Each number is 128 + 24 x the weight over its row's rms, rounded and kept within 0 to 255. Layers, rows and columns count from 0. Numbers have three digits each. The size before them is the row's rms in percent of the matrix's.

# layer 5 MLP up, 1024x384, rms 0.111, rows 506-614, columns 256-383
098:134131120152111115121124118097123157131124130160123118134147092126141138113163164128155143114107115091162102140137084138127113110085141157143126118081141159084162114166126116124147095105147082128153117173163106115106134120102136155109130113139148115100149107188160133102110142138145114111128156127134144155155125141139116108146141134130110171049122130116165122169151157121165091118106
112:124090133148110131174108097118120130144115122128162101126108109094081075145109179124178153145134150146093153093121129110120126136167102133124112130092144115128119124152135094131116174151116179133137163127111116102143117138138135127102205137134112133102136152145137171129120081121128142119094105151145118175132121092097110108177134106113092136150129116106134117118121128166134089152163
108:117138128103089125077140117103120116138099125141120141064122116099153127166133092126128181056091130098098094118108122115124113089172163150110151114143094126167150163154127093123131088143128099126139157104141147131129153107119106117128111117120113138152102153123130084097133132130061114100140186171130177093090163141170084158124155119132154108125108112138109138111151149143111106132093
095:155130100098116137142105117152168081110121147119107124122104148157122095109133136168103154082125127086140123166136130108152109105146136137124157116124158115134156084089117147127160126174150107131102156116168089102126107125162110104176090131116110134144147101102084107177126112143107136084135179114174124128127134131148088160112104133152126128142149171114142130144152126122123130149150
101:117115094131142120142091157166105091142121140146137148152111152112109141163136144075115122126148137156123099129167126127129158119136151178138099124146134159132149161115084114130160124120151121092128105117085136099107146138131120144189118163139087094134123124107112167098125132125136105109131141151122132135096137078084143173176138137102136125126099153114179125086139177156126132131110
101:123147110135120149107086145081153138099131096137155092106120151118116134117141115155166135126084137116073062068089105132137182176074110147146133117134166129150151095102134132160095106104122184121106131111148138157120111129150141127142122106107122131131095129167132115142106153145102111157105084136133088065130119111142128120166125127133112097084162128133126123119163112128134130109110
102:135097141138119174127110106097130098121108134109114155138107120146140099119134114097156138157129144117135142120140106145154151073096142121108147112099132162140161128154132130154135125142098077107160082160116127145155135057087127133143119141147180114091123158115127139169140097152106147144078135138130138170130140142148101092107101145135160142144099142133111139146147172105144158142127
105:138138156134137117175155105144128160126125096117189119116165123130112104132132114129111159138140150173134089114131156081115145155124087113093197122121153127120149134106135116145144121100115157120122106142141154130107126175127131151172125150140113133156179158156125138110174127118103092140109117104116120151084096143132127137136129130120147126165153133186117149129107094109138131145178
096:124117189101134103136079095137142117158101091109108119100126134120174121104095113110175138142138112161105166119174116114121138083117099096067119149150091154138133124143145169195146140182113177117155088122121134147099155091110109137163125125140171098078120157147148100129135127127123116130128152109124140136117140114144138127136077138119121105162091083106155154163159116105086107110107
097:148095137100136115140158137158166114161116132145072143121152112149140140130107120129117164147135162111119109096080137192126139084193142137139116138132143139128161059122168196179130136161165095138113129127126132110149144119118124136105115142150085101104151147151072136144121134132080139136154167172139144152111145129172110144148121095138072139112100143111155111162089123117125134110134
102:157104073110121152141156122121110112114109129116131098144167131135104157109116102149116089077157116144113126150116139137112147140144072125129149126152129093130098114119123122108124114112123136153123138118111097110103150120131127121111149137141146111133090095156104166150137065078118135108084176107090186143141145094091146137151163134144137121134097122120129141155107113179107139118140
094:144071155141134162114117139148121130169145131090121149132132106141170164118104133139141077129099108112107111147142133123108133163118186148157138125124119135137111091134161177122124086098184140114127173085100164128158116140194113127147119124140076131129158102109140101093131114166134114118123116093131119114105129118167156131129088104093166143074170150148094124136128137139155114109120
107:144137137083119151127133179100134114133129123123116129154167170117104158125105193083127095102120114109125120154158110154131149092185159158065119136157098124139105111121149075132176136115121135118085118125166154124133110113110123131143124134168116150142114103129124154156177179136122098110145124152163157089198099149156092149113131114127148138125136104124110121125138109130146149129116
106:144132116122181131093140117136104173171131133108120138132137106121158124145166134172138170090129173146155159159153088125046128126132101132120114143126158158112110150130132120103141121119119106124120103158134118120115148102144115126074136172120126138114170136155163130168107146129113146134152155115126136109105108152105114138106131141128143110139125113109147117115098110104119129120106
110:157148159118163088102090124123114182082174141107127071117125137144101162108130174124103129103110148118129104115105129088117149117147115120106103076117139120108132097163118102141097114107097139142137109139135174132159117161132166139126092152117138133130127131113146050103110144124115129168081101091123167131142127126121088161156103114147151152101141164132125125111153170111115120105084
103:145137111099146146154143107160125140152112153123155111096160111123089104099157120089136136126088138121160130119138123091127143153158147133158163131073129049111148142134115108119147089093112099154118196092123134123115138141110138147146165115119127179117109128083160110153170136115145139105110138182099147120146111141118147162105185163113156102137140151131129151062123126093105145119157
094:108098088171137163127120126114138079102098155149137102116112138167081130110140108136136087118073086144165142147131162130141088132146116061136137104111139120124134135132125147158151100107087140102179101124134085173106109107097128146102147136109112152090124110115095134137160138161131146128209111105143171124127138117133120122110137178118103171131108127094143101162118119156128092120129
097:144116121152144134133138165132084150127160155124138069175147150116073101129122161135125082104152132146133109111104126106107142120168144093121112101122183123117132111146104103139093101136098163125119158114113091122124133110129116113156144195132146172085139131149140165116108141142110104112127125095147135145090151190128136150090133124119089113107149099145126113125137122121158116126096
100:083141115075157118116142133153153149158080161101108157133176135103135134161154161127151130068121143156105151151133151149117173102150134108092138108128099113089126077150133144139121161135141104105120111122135115102120077129134084096095191145124137154106128145132128154092094167164159132136134121168138125142115156117092125124091156122136124096130118105173152062138130147111156148146153
088:080118087202143126050115124164160166119112136131118152111138125078093139131152108129169153102131114110117121133130122093145129124123139151170105141126146110138132161144103102095136161165153131147148161099114111132118107137159133102151120114129165115137142124131131142120149136125114125110107145158136144143093100073079163122118081164149165094121142145104117125175153144132144176154144
104:130118126106135147119131115083133124072135106086186110171141115134127125114170152128096178128140141131154114125172192149167148146134110165128128156101102123138134137169124121120149135146143137127137144156121104101119114172146115116102136112147144136101153183139111124163158129130115095143181164111155180157149123112128109144086114133140137146132073118097141158145135100110127150179090
105:147128126141159150124112151082141054140144112127123146150138111050144103124156142169127155117129160153147160130142153115098127111089119119101146145089115125143115122142146147117138092101135065174135146117085154142086088130123118137073106150142153153124138132138117066097116087119117094157124188116136143121109155124155083129115114117156110144133114113147131097121116116116136133117138
094:129133112124110134122162137158109113137096154120134120094115127153140122087158158109163167081113150111091096128135133132126112133134135122137109150109094174166139141138155141142126173142084130115125140151092180185133153146150136129159099105133078180109165157125113100137123157167142131112113172169115114119158121137154120168163153172161131162145162112130091163158115096108121138141083
098:099148152071144097103138149126106124124140147158126124120093108099124087113154185132137106144143154102152108137160132114149116115147138120121159193148106189133159118109120082110147102152145099124134177139105112141210147161166099068109115100147176142129106094093116115134130121138112110082114130103106101108118114135115097147100157096102133102104141163051114148091126137130118113138142
100:144107104175138151125163137166148107133128122144104133124125155074145130130148149139128085117093137113157105109135125118129157144151098126117103118138133190108131125119130142139105106137142136078137161129157155150130143123113113124148103117120153142099131138112152157147122177161154137120138108101124115172141136153096107115123075127049167159118113148149108109133119116131098107086114
114:146130138147114148092168115145146113116132164160177160148150141134121090072126133155114120172077141121141121152078178069136106161064160136133129121137122118140156133114135137160130118094157091140117150128142118135141108166145187125106179137172161123127113134132152164165168147148166130124137106144135108112079082131146120124093126119127145157154117115135121122136136148087126147121139
106:127147085140100125139102095066092189153076116118141153120117131131144148134100128043147118181138103129126119109154176120134167121107122147120145119179147125121128113095139131135109161127128091124144138140130074148150157136136182140128158146147178126173125109131170141129136105119102128151149152119109127092089100145088148120100128102120162165132127113169127149152128141139145092122157
095:144112128150148177120090103111137151116160126123102101105102151129165161131124148138138158165111135117129169192147116110121146160121147123141165117164128116104141161146117168121125139144138153127099090102130139147111112104115086115092095158146120080135125140155134106102128142074128151136163133118120130120140148142125135169130095106208182143137108140120115085132096125134136129128114
091:132138118148107089183135098138137085128129108144132137119097124108126140160074143186144126134153154135075177135143146118086063162125121156119124135106144112115164155174191143109131126100111128142147120140096186087126153160139120154141080082105122174083156108152168150094137090126133128121097117151137153135136127079114147116155141120165101128134122154126103146133119100105126143118134
091:127147095138138152160188127126119104132112134153113135148091109156147102135144158085143124127110121097141098119129105136113146131093133104167120184135120082175165136164143142138131113118117134108118105134128162122064094183151116171144121094146130139123126150107087137099138125129102110164124141117108154121103109127092137087149142140129077101151096145093177152123123130180136163148067
094:079128182126126116122102117107092131099139142099130124192124169066132137093108157094054165111151107131129110111130127145104146119138128127173091129134114181074109126118150113095115132115133136127126113080079116119115135141131131128120113113116142130094169102161166124095060108096183116107168140130104109133126155139115173126090140116123122142136123163139130114100186095159125106156131
103:123145123131135162118140181120122169106143125135100119115137137177109124111099153133091087117079140122109119123141124121086132111117156102153095062149109130138120109139143166136126151142119121136127143140155107107142081121130077110112114145123140158115138134145081157141112124111120149129076105070163142135097176141140143176132140107116130125200140132130165133101074105110122148145135
091:170092143139125144164133128158135110126097077127086118088142128128106165128147127144151174134112158126164099138103147116169145139112122177138114127118141120104167143134128139151109138149121103116075121128118096139152129122125136162101117143137082124075108106120145139120092115123094118115119140119136120149129130154146097120144131098153152119129114080129189144122105147180135124148162
097:144125146119152144124164141118139117112160148181142107100106121109142097145104160053115075126137126151108110178100120103098126125104136127149133150159086125130195126127095069153105114135136115162111150141108130124115114108101113116092159158086167119086162111140144101090126135143125104113081148150136119124107098151153178098139165157093141157131138163101112129173127098140134079113148
097:140168165105096106160145167086151164138143139111157133172145112130126129139177165166124089100110107091160116136108102132123187088112140125121150122117099110164074157108147164100139089101157119128093185123104140097138100123150143122138126099116137115122143084137149115141107149113144097157099121160110089075131121126173112130089150118124158121135167147142080134147178104110133142112131
099:121103167115141163128090134105128132100141111107119161158102117136086143134132087138140120120147113124142079110120155094119125129091160142131107129123128136115125109097111137112124166109140196146077086122128126135131076143142172134100083113139149116124069127121112128151152134141126100112121116129127074084128163083151177111106137123138130160132123142104121143175133132144105173110072
090:129136092153101146121122140092122158102118143137111135114120131123105128117166158122117079113127096110137103162143097149168134118135082129136159072137093099129106099128100122116126120117152121124121163138147142113082072160130089131122110123111146109125115144147094146126107128098153135120103121106162119149115123094099159075172139126145139147094139135117103130110134138136081118096135
102:154140130102108121142104098140117162099132108133156137163117122140118140108074148156098100109122136167106137123116144128153155163183138158135129126161144117147136054092144120072166132095099090166111111143149167149153181150136126104122124098092123110135086074124125131129162153131182144162099140099110135097135104142126167119138151162133091135122113129115142135162131099131157152135121
096:094158153127069113104063156111140168120121126134144125140121148157174122154137139140158160085131165119075126123090099130111138125132150111169131104116092155119110112126107135125110101164147145159146119127116137112112118143149141153175098157160131148174153129125099104137097132144110121120115133158093117089157092068111106155165124107121169132127138142119159163161116129089130122145112
099:115124134104147114107135153120147173135100128126118110132131168124153145107145140159121139145112101119150088115090107127130127098135117136123153114128154135133158141107100107106110159132138126103096162096128109141091142085118100122129157136150177085164117120121124114122152173091118145092093155108137105124123129142153155162107139121122139126139112123130080136109174143145149113149137
095:095134171131148101120133154148122145135156088134155115117170168133135176131095156119139091140083116136130163112097106152097126132095163100121119084137108164107137109094130146120133131122134153141111161137160098088090157153132149104125135114095127127132185141133068144160144119092145141109120181141140101148138135175168113150140140110107157138093117091117146138124107127091108134144106
106:184141115138145135111143120151131113082115117151140141171132119145129096137074123156098132091088125147128146133125116140114140084171137154122065114083146118143146134101104087065143152138135112112117153086080135128133165087115101088120154134165087128115109115158153131126156103144146143120112141146141127094157159123142143144148139113174142149171132114121144076090151137174102115111095
098:142154129128152137142145135132101133120159167138099110171151158148128151115137168119114159136123181150176105125138152136152119136113098112125123109125107153141156188134126154145152109121104171133119160179149142146104086117134141113105173132143124143140155112115105120140118088106115088105102172130177140107135068090154126129141112145144096117143138114154159142094156167116081109107155
098:115121151170101149121132144072139149133130117108093155094174096133140097113155122181158113149154079127156168145141085143130135139103130165164124080120143133115164132132100167128104109120114150142116149130151133128115125109122131145120118151104123117118150136132108136119118143154105141127151081107172090117117120192135143124151115131170094135087170130151127144107155084140118102122188
090:112115200186135143122119122090153130084175151117130127146122159134129084148130143141100132098122107124126128116105087115124120155180143108116133124177154116115170136154132141164123110117103141111101123169150164119174167133167096119128126099165144107105109093107120128131146166128121119149125146148141126131108152132121106089143127119112108136158135154154111115155158160122128110076110
095:154166142151103117097125158128121107137093144128136107184144116102110122089128133144121150121112154096115152177114105148111151126153153162132170143133128179131164129124135140151120149139149120135137130134107073154179132160124111123126116137103136139086149119209113138163141088087105112127151143123114097125096133127125125157118128155144130101142135114141156135113123154113121096150155
101:117134137087104136135153122153138117099095111168126173132160129112139123119092139156119129115146138142097121169149126107131129115145104140123134097075113137124147155145131110090122151134116094077162135166125118111135130151134142124164105136105170123136138122148084079125109150128132144069058122124151107151108068168104211094179119096129167211146096122143156141123143081123070149096184
097:132108149111134141138124121147140132115121081154128116096154184092102122078134127155123124163129137112122120135118187140101125128122149114155115165112116071098168100136134114115181120117070143136113087155183136169123142135090083123150122082134133109112102134149147132106101121167139160119132104144138114150102143165153114115136158108142122117132134114107098113175165115078076112119131
097:161102125143137127142157146089116134108092148109112121141080157136088122105144095164125091106129122142142123114144135121139126168118096101147101132143179137064145117185126106115120136125133140057114141145119133093151133127106158119147169135079133127109116128137185152107120138137141149144084086115168152125128088097089095108133115133126150134145138138146104115118097146162131166123137
102:143116147156123142103056130142113137092144148126152137117103124086105183150116183114126135147127135118156117122154159093128103125130141149133117187111112154138100108143156137096129142092118126092120115130142140155137115127145115163128121076166153095156107125131099163110141166097146165125130147094114115123130157142154151118125193163114149134128152113099097101133156188097146173136157
094:078116144129126139148115156139124147099115109110131102159114149117081129112130133110112138101141140128150096184107134160122151070102097146157105149164089169102113150153155111104126107146146098135114126163121131145113130134135156106108139145131171165127130157114109102140111090050161125108098119171129131120119099095143181161137151145149135133168150127155158138128135135139065163121129
105:124105118100139142119130143169092101163176117120134162135133129118136091137048139118122147069110125103147141116124136115112125118186127122123134111146152120100106126131132109097146148125111157129160171144082127119125148124071153151131143139143122139075124160145124114134129072092108104097107115145157141096100152161148132123115087129129165154128135140137120108137107082157072172106118
099:106103162116139152101162108094136148159161123096068134124125144111136132136119093130074122125170107122125111099135127080146154134141156145139122138173135107111144149114119107141151100138122113168146101108156132085066127099134123085124107120121148117150167138127158130107095128154122153140150142190100137114128146127158139104129115090120171174114097144089122102100097106116167083123114
089:103153130115152090103178129152136152161124137155144143117137147088171111148091083149128154152146107161110110097121126145185128090128103139106160142166139131111128160107086092147134107135140143173146116142111118133138158112098144141122137125111124136140155088139185119160160098142128151123143144111141169147156150151098147091136111133144104107126099145063124105156140156106172132098119
095:115184169171139076122146100114103157152108119129181141136121135104128151123134161134140150118192141126104153098161129174158117117101131105145165123131140142103095107126142105160148149116112143139099086116104121156157130080094106153176128127138104124122113127117166155106131134107148121146102124157110112151125137132158158100116154122109158148122117125126130131096131104146137116168077
105:087158127148121142118106124110118153110110153119144127129118170116122148184157109146138162171127085119155112105149152092153138098106093125162092134142084171133115111137102143123158135055092156105099099105148138118098132090124132173121101152114133122107082140118138091152108109127119121160131154112122118125124081130106155133129165150069127132113100117127111119092099126186119136119115
091:108155092164175128161084081161127046128183134126101095124101099165144122145191125104126161138106079132134161153095053132156123110125138141083141153113120120108145128100104138142145101140100114146154125150155104113111150124123117147129122107115143134135153131119143109119170112129146156134106141149132146169166121096120128142100135154139177104080152131122127139127113128117121106117115
109:108137106174112124161108133082155118114149090093126171147107134143106150142108156131112107147109159113121133152106108142140154093151127097145089137158129126078159111121168151115116113128087117119141159177171143161142185111125133087121097102131118156131120152115140127111128129125109136148082161115092134069132111141123122102096068118156124158117110138116131153123096129101127139134145
102:111183099140109124123120140136089161079141144117129120143137122187156120171124148105133095084166114174088109102113149115103149170115160163106154103081176166128117126166120138135131111159136113148119140142118122145129165115084103140084137157120140153130106106142164155165136113122153078149119121105107137118126143184103139101126114129139128125131115146138119126135145113123131123135116
094:126141090127087154086105150117169100134106089135132108175123096142129145172148104100152129143102129097104132104138136124139153138130118117095121154125135142110112141132116141113170153096162132101165156129124159119142197157080069120111135132167126120136141170150155093100110110124075100103183125170139170145124089129080134098125139136112091123140101105118133151119141122133125095087153
097:103157149122079132129142159141151155099107157143133186109076147146114103113111183096168149162138124124147114118129085164168135090144135137128159107146164127102118125106147140123116092140130124133164123135098184137119107106146110139107159097109179121124135109146131120081105093129130073185144126124080102144131110133117145123121127155135128140123154136103159102113116154142125088144104
100:127118087125100097114126173123146109107124128093142138130131158126127091129162139142128128135147132119149147093126111111119162091144090148157111113135115147092142146117147140170135156142156085170128189152135102104083151067138116126114141101134112121148185109116188143126164116143118112130103098133103101137140114108112107120160135137126144164139162103067115136102082150172092151162134
103:122139138107136099118120146140143139164121192145118110136082151120125146134167133118164132121140161153140135141100088108133132186105136164068178142168081149119100127093140103143135095111122135139139158119102114118136123104100165130128117118134162136109172104112076143097149153120132120118124102171115142082118149120100119112150142135122126117128126140125140134093128131165116111132139
089:155114172094142132188110149152109085131119175116106132139112129060141096160153130138134133163145119120125106137158125101086109129128142124131138147097133164127126127151111140149083127111145134120118162157155147119164131162155108144134107101095095139162127126140158122116133114133168153136098129130158121129099158137118125105110133101119141126126125107122115092126134109141101127167135
090:116120087116117130086063125121117146082109066137171153113123128117159109143114123100149176140096135168132127112190110120172151112158121120162123123106191109098151126151124119091146119134174094109140135188086132140119134096122132151138094135133153131140158122154119164141128094128147136151137146097123117132079144135134115132148115093121117088137118170147146142148115088146153142110105
094:145124132176138116140104155151155120156095120143103137139083129121146130124103122116157122138155135148143070132170139112146133170147089135156101120118165144121146116111144165118137130151106113123097136095120129183134119108084152116129108156130125107146138163069140120116154100114099110114100100147099145119157164114130095140143149143104177104135149097162159175141155104106109137140126
091:122122141107124176110125119119123156148143142133093093157138168138176150121141147117159113123125134102119110139137132137161118155133139146121111106102108083176148125159136115118161087112110148128112152116130140118163126117131116192127118120072148139156110166112127121135143115144131122159110092131137111112142100148090096122147094102132128127161158170188118070128121071145094133124133
094:125137174123156111146150109161113161168094143134121105130112144125136156112119106120147172115122095140126146115122115098107136111166143122122151182161142131100096130129131183138137112141118105169119139108162131095114149136161167136133115091105112144155123124127122130120135101115126129104090138109127091114114152109126146090116111103184127124117106180102123112121128143109158108114118
106:136172125120118133170069147115161121117139133114122119150127132140149155111097097145142093117163131184109122133140103145128137123125109103164132144079190159130137129102135066134136129132162097122093130087146108104138115126137123104151164150149107169148165128128115138146163163114165131100068168126104140087158133078122121143108182136160139171182125121156143111100144121128111132128130
098:152157100130124131109137138143157116141144116130118139106124124158132118121137125159096128097169150154097108081135169104138101149111146124114156147086127150110118152158140151180150119121105086098117167176113155121091158125121096115153108068120107146174104158137092122140122096152149126169133103093095136142105103144136129168132106120178122102149140111100113105118144119121107103150135
097:087124138118116087116150135125115115170152118131131121121149153102185107158120138107107159130136124134135125136107143156133099152103132130118114103126128155148091170118121126125099115159128147124105140069133115139146077136121130107101155157131127128146120143103145119149146107093170124132186114172126085118126139143156090142071129148161143095128105149100135128105095119144165196115155
103:110161119150136081141154129095155122092111139139116136157129157121162113132133133186156116130135111096100070131126094145092111128139098144132119136122096159177084114123147117125161121155147134132150150125100121132152117133120154118144133135097135107129132119147176170127116125084127172160142137100114091121105143129115145131169170136110142128120161142152102123152134167102136123137103
093:122125075107143132147136150136145143083135132123158103170153125150131165121170143136100110160097128102127067173100115162141146117102115134164140131128107133126158140127120098151092167157129085083134116074140115161110116125143123169156166116146081107109172140133101122135145094120126099091144142160127107126126134158138134145120140131112114132112118119140132159149097124141076123174100
099:156160147120142125097115099128111133139156128119182145146138129122162137086080167146136097090134100108119125141129113133087108121150137114131101177132144112111168161111114156122088121154144138136124138147133092099146128122135113146121131113109125130126105158112134105124123155128123096175130171169107104151111133122090097106154157097153156155123145160135134156134138155125078169138167
111:107140121104135122113108151116122102140143112124121156124148124120111128140131101109117108118136165122152105124167125112113168133167152112135105130107155148123169091136100100130095093160143090118075168132161136100130111143152160118137085162110085127142125108149158160169160103151152129114109146106098134127107166152146123160167108116133123107108097117144136119150125147131088120138163
100:114163133104127122071143142114149161066160132124087124138141136108111127136129116112115207142121122158084080119083147150143115127184132132120114115120153114151128108128077143109136101158149111111135153132116124127129140160142120109123121107138144139159157087137143124084126112143147111129117121109150088176107142121105137152112134139106154129163077118152095078114150119132104151111110
093:097130093169143122119151108115152097146150136144164085122089106180125168139109093116111117122136136095160140114141073145171085158168122151108103095122097114122131113136155119102047103144144175105146153132109138145115141138119103158126121158134116115120124110064140124167112126167089131141126146113113168143152118182110153160123132128112134124088089078127153120136123121106161130142101
099:111124127112131137109154139109096174181147082101131100151089151082164139143145174077139130154098116169187105072156162114122125171141134142057082157155130176171158118130154127132115100122068132112083131109123130132145167125145142093112092140101157076123139142104132186149161138145144129129155178160118149162143135141114117115193163104117114142128097113096133123079120141098163098161160
100:107123129114115154123134140104131100128154152121105097117116093145067135181113132121114152097124103113096099118086110119145125103125111162123093097149113098145081111100130112146147099122133146093153141141110145164100129166112128106098145155147154116135145159178141113099129107116130136131125176105150100116151151145170104107131110140169144134096144112159170130096123147093133121136150
100:165101103077143117094167149101121100122160109120131144110171127162144109130110099121155114122156141117152108131161134086125143132093123128115169114166160163113140128109106121094139115152127143113132106091122103124102111133158122082123127166112151144143120142161152168129146152144101127190154145136180114081094116104136111150110096128164164136094141135144109160135078139088136140174128
103:090089151125156082108073125121146114135161156125131102108088155119133116168141124107121125103150118126127115133134117188117117120112125121149095098145111137132115126166127138132167118107106111139093084129124135080131137120121114078061127128112106122138137145115109120163144149125089091104121123129068134101125087134172119132173116131093141097162137133182130124184129122116163124105108
097:139136075176120104220170135121145119143133108150131102119091120127133087125102145101105120142108118093144171119115121142133090149120108147126130106080099144132178146093119159175055097137119163135083171164131144124098138111129153159109117116071121136128084111078145125153136149129165138124134108126095169142130121131114147092147092116117124098121152151152112120110152076186126124136155
103:157143144172116088137110101117102157096123148098133133053122133111139136090149142140125138095161166127078123117153123146114087097174113132133108093126101134135095106090099116091137162122136139120101138143164112110100127145126108132141165118114128095122149129090149139086130156069138124120138136125126091094115149161127153147113166145137093143092101117115123125104086132122086117127088
103:111118133128111122139083089128143120151118138137097119114109105129123120135147081161140117092151134139110110142152091112137142151127175122117127113130146136114153117102135119084126119152151175104189131153121144161150157166136089167138185126129125091159174130141102121087125131128130133132142155157130138111115137154137114126112179101131137146165153122179151146131130098163164155148099
102:105115129140162109170144135123106130100140134086167130133139125130124068132099135125113120107155162136145126140091109128157184084131077140172141120139161135101111191164139119161119140137136086142120140154149128117123157129133126116145088098134108107135128123135130109096100139081125118133107153097121124090159095143082129102150109120124141126135101127137145137151136096132155137146117
099:180173162078139124094058133169103106129112181123149152115125151138156143090107138138154110143146116147143144120120153159118134141113117120135125129078160105103137123132092116106107123145104126117166134115083094107138120136123127098156139089155173133123132139096162129102119137123117135120095106119149141157125135127126144076134129089156125117130103114116148167132110099158143113142109
104:106081108147137114125170113130157132188142098117135146128134142116128161151129075114150165103099113134117095138109103140132143114108123103141101144083146113101143184110149101162103132128082102154101082128117173128155127091133142141161121142152098141139092137131117106154110103141079168132149143123122138140094154085148128154151125110123125179136147190146129134117075156111100122148131
106:133122135109134136129133111127105095145141167102137110110148122137113142129110116137125117126108162122146120097119130130122155161192130169139167164099114152148139144149110152138173122152126163167147116144124136084103160112165132114144155135087098137145149145177130144152122097075182130143077119145111136118097117120125128104107168147138148106126104126122124178156115127113138115131118
098:098111130070108132106164125121110123155074135128096163098111103135146144121133149152147104131168157116132160159144117165112160105128115111136138123125134121166126113164119166091128138088190081102156138130150128145149124102108126133156128120185140126149104143129113126138130176136133123118110161092133170083127182112144084072108153133173130142127150132137169121168127116136109108131148
095:116126096160175112137138159123111174138119130123131128138100117131147154118117100107092126092158157132117148130171141141138127124074103130147130090140111141123163151117142133165165123170133148153109132169128142085113137140135131165149133103112131091093125078110117127144128147144103113121117121119154163136125163133149098134142112125145117117132148118126145095121105112128120096142138
094:130119144131138088106169160122132126153088094100143098141120124098129114143115131087130124155127122150143170133135131097114118130119165163124127165129147141167109162094137074087103135086137111135129110156117157127164161104132143097128096137162109103164131143138115103106131102137105130090127134121141207092103132123116131117130122181165115140131121147131144144169160127142173085153101
099:124128165138064144139126070140112110159136108124135102141128122142139086089154131140109113109142078132077133111124126072104138092144130114138142143136149102119142124139132130140159132162156120117138104145131113159113128128095129064076153136118116074112153130156108114158094070174096107098144146169131123140117148114147087136145147185130142127112143128137171114147139154128109120112112
089:120125171146141090144127134119134143104108141146131142149154130100121074152066118133134108117106152141147076148096131127125202161136118143128091178116148125136127148128102090101125137137146113149147135103139137141091153133058144063099089114127118169115149151085165131110117058136091101107105126186102143167163152131135160098123141068131158110095170126109115134130141162135092161139126
103:120145120113130150139123116134139141112168180108206128142127121115122126118118151141112148165171145168102125074157134125120133149130202127119124145154171089100082120068189127112128165087146125159147133132145132136115140106113085128106138134117163154096146110098133163134135078124111127158129126114117125119151125088148120144098115110132136117096164092186151158164114164155144100128147
101:145135107075094177139154177082131152125128120111131147092162184127115099096111152153169103113113092148195104112101142118155117132163147147163130099106134119118148084114126173145133118111097147123119129118162132102113177139108114133105218105134162145094097127127128141117123138111145113157141108109183119132140137127121166100178123122123130121141125123113115129124120135101099139122154
092:092137114153109106137128125131102126131129126172156127117155116141115136108131121097177101139142139133112091129108147114118133133147167163108129095089148118100072162104157138151149149112122089135172134118123113098146123116070145152090114164100106093123122103114097113110109132134129112081100115141117124065116113122125131151144144146094096135138129134160111102127113093078151105110118
111:128084159079106176127118112120150156121169140125118155142137109107085086137161139094100100133140127177091135163110138089120135138133130118129130098120106092092153093141110146141127152123110191089159143110086127128123089108150089143141090084083114165155094145117120156119130096096110110111121140120156165154135115140152145126099108124154177104123082106135090145122130169099148118113089
095:140118169152136122137118169126134109079119115132100107107118119112113156164132145152131135125109162158159190102181155181099118100106122123127102102084166100122130090106104127107111078140129118093154104125127169101033105153113133175109184126082117146131133112104084147153117109133127145128078196089165141106127158184117163127120138132114150119067148106135137125160122146115160147153133
103:109116097149190080144155116171127123133111142094146155169110125164132141131124176110143137139147111128136109102122128142129110102116077089087126086096131149134152120126146135178144102157162135159145137159145137140152139166158129122133112096125123140133134129119124184155129119163113120102134080116101184089113090139139132129132131103105128085128134127135160132152114113168117145137133
101:123099127143154120109113120154141138093124101141104112130123116153140124141129169117144144144092167155174149121180155091110122131106109110106085112097164096084102162092108157135134113092114125109125143111167105152090153142138143115130142110106153118142122124135098175185124156152097074122120138099125107110107140139111131122142127171142159122120182125118142130162110144143152132077128
097:123130157133092115131085115151092131147087040157138131171096126157124137151063119091119143129135159132092130150132130107110145089131141126085145107141135135134147113104152102156119106091143098112159157157151163091157139147130127136121133135128152147110169123169133085145127124131108131122103154110105144146110131127120122059123144148181097121138090135165143114124085139157139125142121
088:175121130168125113115098106129099101114156146119055136111131122064136131105145139129135107125147158114130132138126134107128140142155110117134116084151104130134133085096145173106170146123112091102147122138185121196171147122138122150106137137126183131190119129112140122065125145116102127110112128152158159126114067124149123127169173122104136113107103125129095151144130137129167098127142
108:125101116115105091127145148146175161137096187105085112169099154116117168135132116118164121150128152162075101144107118132190173112119107153132130104125074110124137136124160154163112151135110182115152116148150118127096166150102119104124109158096169140151127146145123160160132146110139134126174143130107130154094090129125107115129144175148129110167173149153179128164094122145128109134130
096:111163163106149127160132144088131118114139082155143156131154085121144112108138156136135109177140100150134142079107099119158117144134121109135130138132113150125127095120148109168122125173101132114074137157115219116120107166124148129165089118139127136138116099165135112130117098129116103142142151134125127135129105173089117119148152133147101112092116100139165104122127116110134137096136
093:145115142118148155131110106154112117126136140062153132129145126129122140164125138132122156106136132103162086095152134135147118131092147122165164123135083149116106115119118116129057137091116143084107139190141151103135144128067128114138170128152123128157182135118123115094124111124131126168116111085110115104122152193133147125099129129107129129125198105118139124148134092145148140105129
098:164117096130122108121135146123110130163154132129121125105089129152117130142137151104119165146101091144159096136146117151148123122107145150143140185146103094111151139122143144135103170089154117156143137160107118138131108135141140115087136080077158150137099141113123170182150137121083114119145146111138138152118096108091128129133121098123190142157165105126090098118129112151086156127128
097:131096111154106069156081119139112145122111117108091122112112139148125126117158168152107144124127138137100132143139153113162090099214116128115160137139111152133121143146101136114128106135149107088117175099108121125142163075142164134127110133097118125154094170143131141112114122124141168141131149141148160084133149136107115127155108133114137126147150119125151179161162164097094106093134
107:127131144171117115136125101145140120124128191128168152108147153082157121132159132155147114141115140138092129196157148167134109119121123135145094126136132129114138080143135106103155130156128139154143107102113091155132142118114121099136117118178169174163108095134136108165130165105104136114136193115083095113131128121141131161123150153137127142128125128111150133150139129116154149121122
094:177132133102108152168089124088146123132107157127112150119100108159127182154097143130149101120159096113104130125147118086134096101135148149105085111122145133142158142130104117086106112099121106147083153122121129124099164144110151090112115142115091128096139116133120102135130115154114114117130102135094108142135144134120102176124139146105113138173100144092124120161089142165110101095145